config.toml
n_layer = 12
n_head = 3
n_kv_head = 3
norm_place = "pre"
rope_base = 1000000.0
qk_norm = false
init_std_o = 0.0835
lr = 0.00851
lr_mult_qkv = 0.5
Each number is 500 + 25 x the weight over the matrix's rms, rounded and kept within 0 to 999. Layers, rows and columns count from 0. Numbers have three digits each.

# layer 8 attention output, 96x96, rms 0.0837, rows 0-95, columns 0-31
484503463517527507497507487473492480503499453483526499492522517494552497484517467442545522488538
514484457512451496509522492480488521491497513537510526483551484535501528496510465473522484514508
551497501537492523519488485528475531498454525542524498446547508485521464528513536495490483491472
514463473480493495542471505510539499491497509478484518507483525557530475517513473543494504500525
490522479522529478523480490509510520509556482508488493560524463497518522486490547474518497499530
468485519482450483473488500544515442516547495536546460522472505496520521516505482503471479503508
513503553470530507514458501465535478522505478519502512519519537440502478499487522482531528520462
514497487489509505502511562455457488510531460509512491498469489527481505470479443542521555440492
499502495487471486502481551484491471511500522522466511469517442501511511510445538468548559511550
454480518515506466489500510491502557490507519427530503498492493461470501490468473525481511514542
484514482485489514491521452477481501480482516532504467488512532494472518487461460501486484507510
552514473522501482532494499484497488502498456533474511515520520543507541451497502461479514469474
520489453468440495511488490488518504515479486483498486519471458505510480495496473482515498465469
513465476492500440471490513496516502493521496523453486497508505546533501530480514512514488544542
493485508495465500473469527509515511523489481510501536505480502471472475460504515501515489488569
419477511430493462487510507527501561458505516500491469464480469506506509495512497522487496481559
487476511505489498554493506466492512507472531512503466476488469480500547544468493509478484526466
526534476519496477483504505550461478578547465507480502465506507458459482493502525536509475503461
517469535512520520536490480524469528509489524519481512516472520524456494501532520469466501539531
530517443529460499517470566558501529475506477518536479500540514486486499507495485463499496472460
501502499525503484473536517484488500496496470521511472525510512517490516527497485528515502483517
475482560509534495540466489509504467538505529445555492510488525477491495587519508465511437477531
463446540498517456472475519465530519514514464511493522466475487508476506484480515531475495460499
554500480519506476487507502449543511474509504510463512494524487480493484518475542505486533476499
497523502502512487512484486512501501470510492491497495488493475497510515539490486426498507533497
496469488486487530476522495510510507473499520517538518463492494504515455510451503533568508536471
542514520506491500471527511556522474550530480510478477511501535518510462462487538463528523528469
510481511549516511481516506491449549492544516489469514489505473520497530459494496488491466475506
483523534506491491404561528492485497522508534506534476443474549555494482482497494488495488529465
523475506516538477487430483493488510532454512516500496506492510507503513525477471490491547530471
505491505501480476493493501533544499509492504495491504546482482558505458486515491504500490496431
458513474481480545508504481509515495526462524512502536497474531480495504490476482498508514496482
512455482477508521532607479491518515468489540505469483482488537472512460507533520487489471503497
492474475528542498504540529512471465515468505509503491517508510461510492479519530505539474487428
463499489521524539506463511503504518530518505499540508494508547467505495480506504514492463478459
470494534486482489514453493485516525528492476486457550491488546475510488525511492494505464473468
484526521510501501492524503461484505532502507495495499539510495515519487465466481523550497507477
543505491451498540495476463517507520533517479483486503535482492479468457493487445516491472528516
468497487511505511522505492453473477452521494493491513464521478483473480486550532516466449487580
489554514457496522538517532488492504545462521507495498516509540486462510503461486457478530505486
485518498492481505502494512548471454494491497463538504521508464472495511536557529489528530506493
487524516526498468536477489520483471525518487476483520497509489495481525519537497516506523490453
504506493520523493489507494517506534463467517521480487514513478455475513508546432514473496581496
510498504489495483476497479473445496463503440529509529498470490462538511520505472514567451464508
477502527526504507449480484527493502488498482496487510528536464472528505543499496512525498513505
500457485511481532487497506466468461514435499490478529492521486487489504492517501503506493469507
482539469428468483525488524498519537475554494526485517507462492481508531485512500477538443559504
484506465536479496513478499503507459511527504516484539507480461506459510508503501526475518504531
483486488469497527480499514487535497468508468478488523543517488503518515540519472506530506482526
517505535513478529536497499492496464470523520483487501538511499467509473503510461509517524515495
511479520512460444545523546494396465514500538532482493474503521490498498504456521506486476497512
492494536517547476478497497518498496566479459457450533502526466496505551475502501515492511476495
491482508525492541491511502467520515484492513475497533478502512501518489467494502467467514467518
507546485459494510482478455516513534467469450506497472458481507495482478495494459523530483525549
513523504475515477549492512517490499488486463512493523492509470515465460479517518485477508486464
550468513466541545497505514475520513472523509471490452482536500444477535481498503438433508504483
530469546523519544473494535514497533479507503504484500488510470484505518500540544483517495468459
510539465492505483460518509507499514507512516484510522534555518447502502462462506520488522549443
438538509483493535512500521522486486533542530502483452477481519489542473484448439523492494478490
478501518511426524521534546489521518491542541525496518520497497505487504505507497510514512443472
504533522519521486528473524529510469443475530511521468487516474521487504475546466497552505473525
480558510540495491513484500507505514513481532505486534492529481507484528501468512468476521482517
495535539478455476479457531493495550509512474471515539460518492513522510467533434511474512469533
507502465484518485478516463512481471506502540510556522466525523534512486513534567487478500491505
474535510459510480476532511589477514479526552515524494499507526489496511500480495476518476531547
515499544508491502491514504505540476465483530476511513543540457503564520471469487502475486499480
515453478564470505552530490474519471493529507492426509462499506532475463518509493495472549529518
546481498461525522451485521521511473527545517524496506494465515501502422496489482474460524494540
493524516488501516468530498506531466470529508464518538541463496513502467494521527489511505499515
513497480487497537500454517528491482522512564535499512430481517493499498482457485492490485508516
488497515518488506483457484463539540492499548511489474464516481467564506499503462511548467559473
529519512476463478444498462520499485445476455498487475477524523438490513522540445465507517515504
507473520542464540488448469487495434500554478459486457483534533442500502514474498508495472518498
542486459481492507496526500474506519469483527533534532490480525517493485522509483519504517487486
496498494527527519515488506495523499486514510487459442490467451478509496507518482474503479498458
519509492536528536527507475534511482473530519500499541500530528535520465497453502544510503480509
512504485483443471526490503501475505508542517497511482463522539518457476518571498507540455508490
517480464533496492531507527437481515510507489495501510498483477508471433500479485534512502462512
458491537500536498456489543504460512468510533537485492530500555535515503495516525536484515486512
482493514515534472489491530545506482479506480480458549489491493484475467509467461493528497538489
523472489444477502511484496510462482512493472500455461561527508474474502513469511524506507505530
481459476548495434521502473472446460537515520499512502515489506537541493507505541523491516487586
490503492483501529528469487483507494496447502478528511554482535496472474510462461507523490457477
532471516501496503536525482512515503522502520502515458433472517522530518491534486521510508503521
491433473472491493554476514479504506470521500478488468537545504529482506495525505485464450499547
478513502426496508436522469434497489521542525514521511486488500518455504537525541509495528517520
472526522570513491492476534497528487491500496507453515487528477488437518504507511528553504478503
545510545513505434510504492439522488537475489511501519512517472512524518520498505496471487519478
461514516503444482528485507487485493530546517499500514491533481469499516504513560530486493452478
501535480521525506438464458513473459463499445472488434508526495507420539508521479478432523536527
481523476471504547483516502488467517474469492542474479460491507502518463465524463519457487520487
514466504507520504454481462476538467519491497493524502557476504498501514501513478488499459524500
503509476473547520463509544482508513516493519463497503483519483509502474476498496510482507462537
518506530452472492534545509490551471474503488492519505515553537499517458527487495471487525514498
455519583516504515451441501509506530498498469480521496496474498471508527502526503515533495498494
512488500495518553532473471498538521501530479468467465456481558549468518504495475494505492481463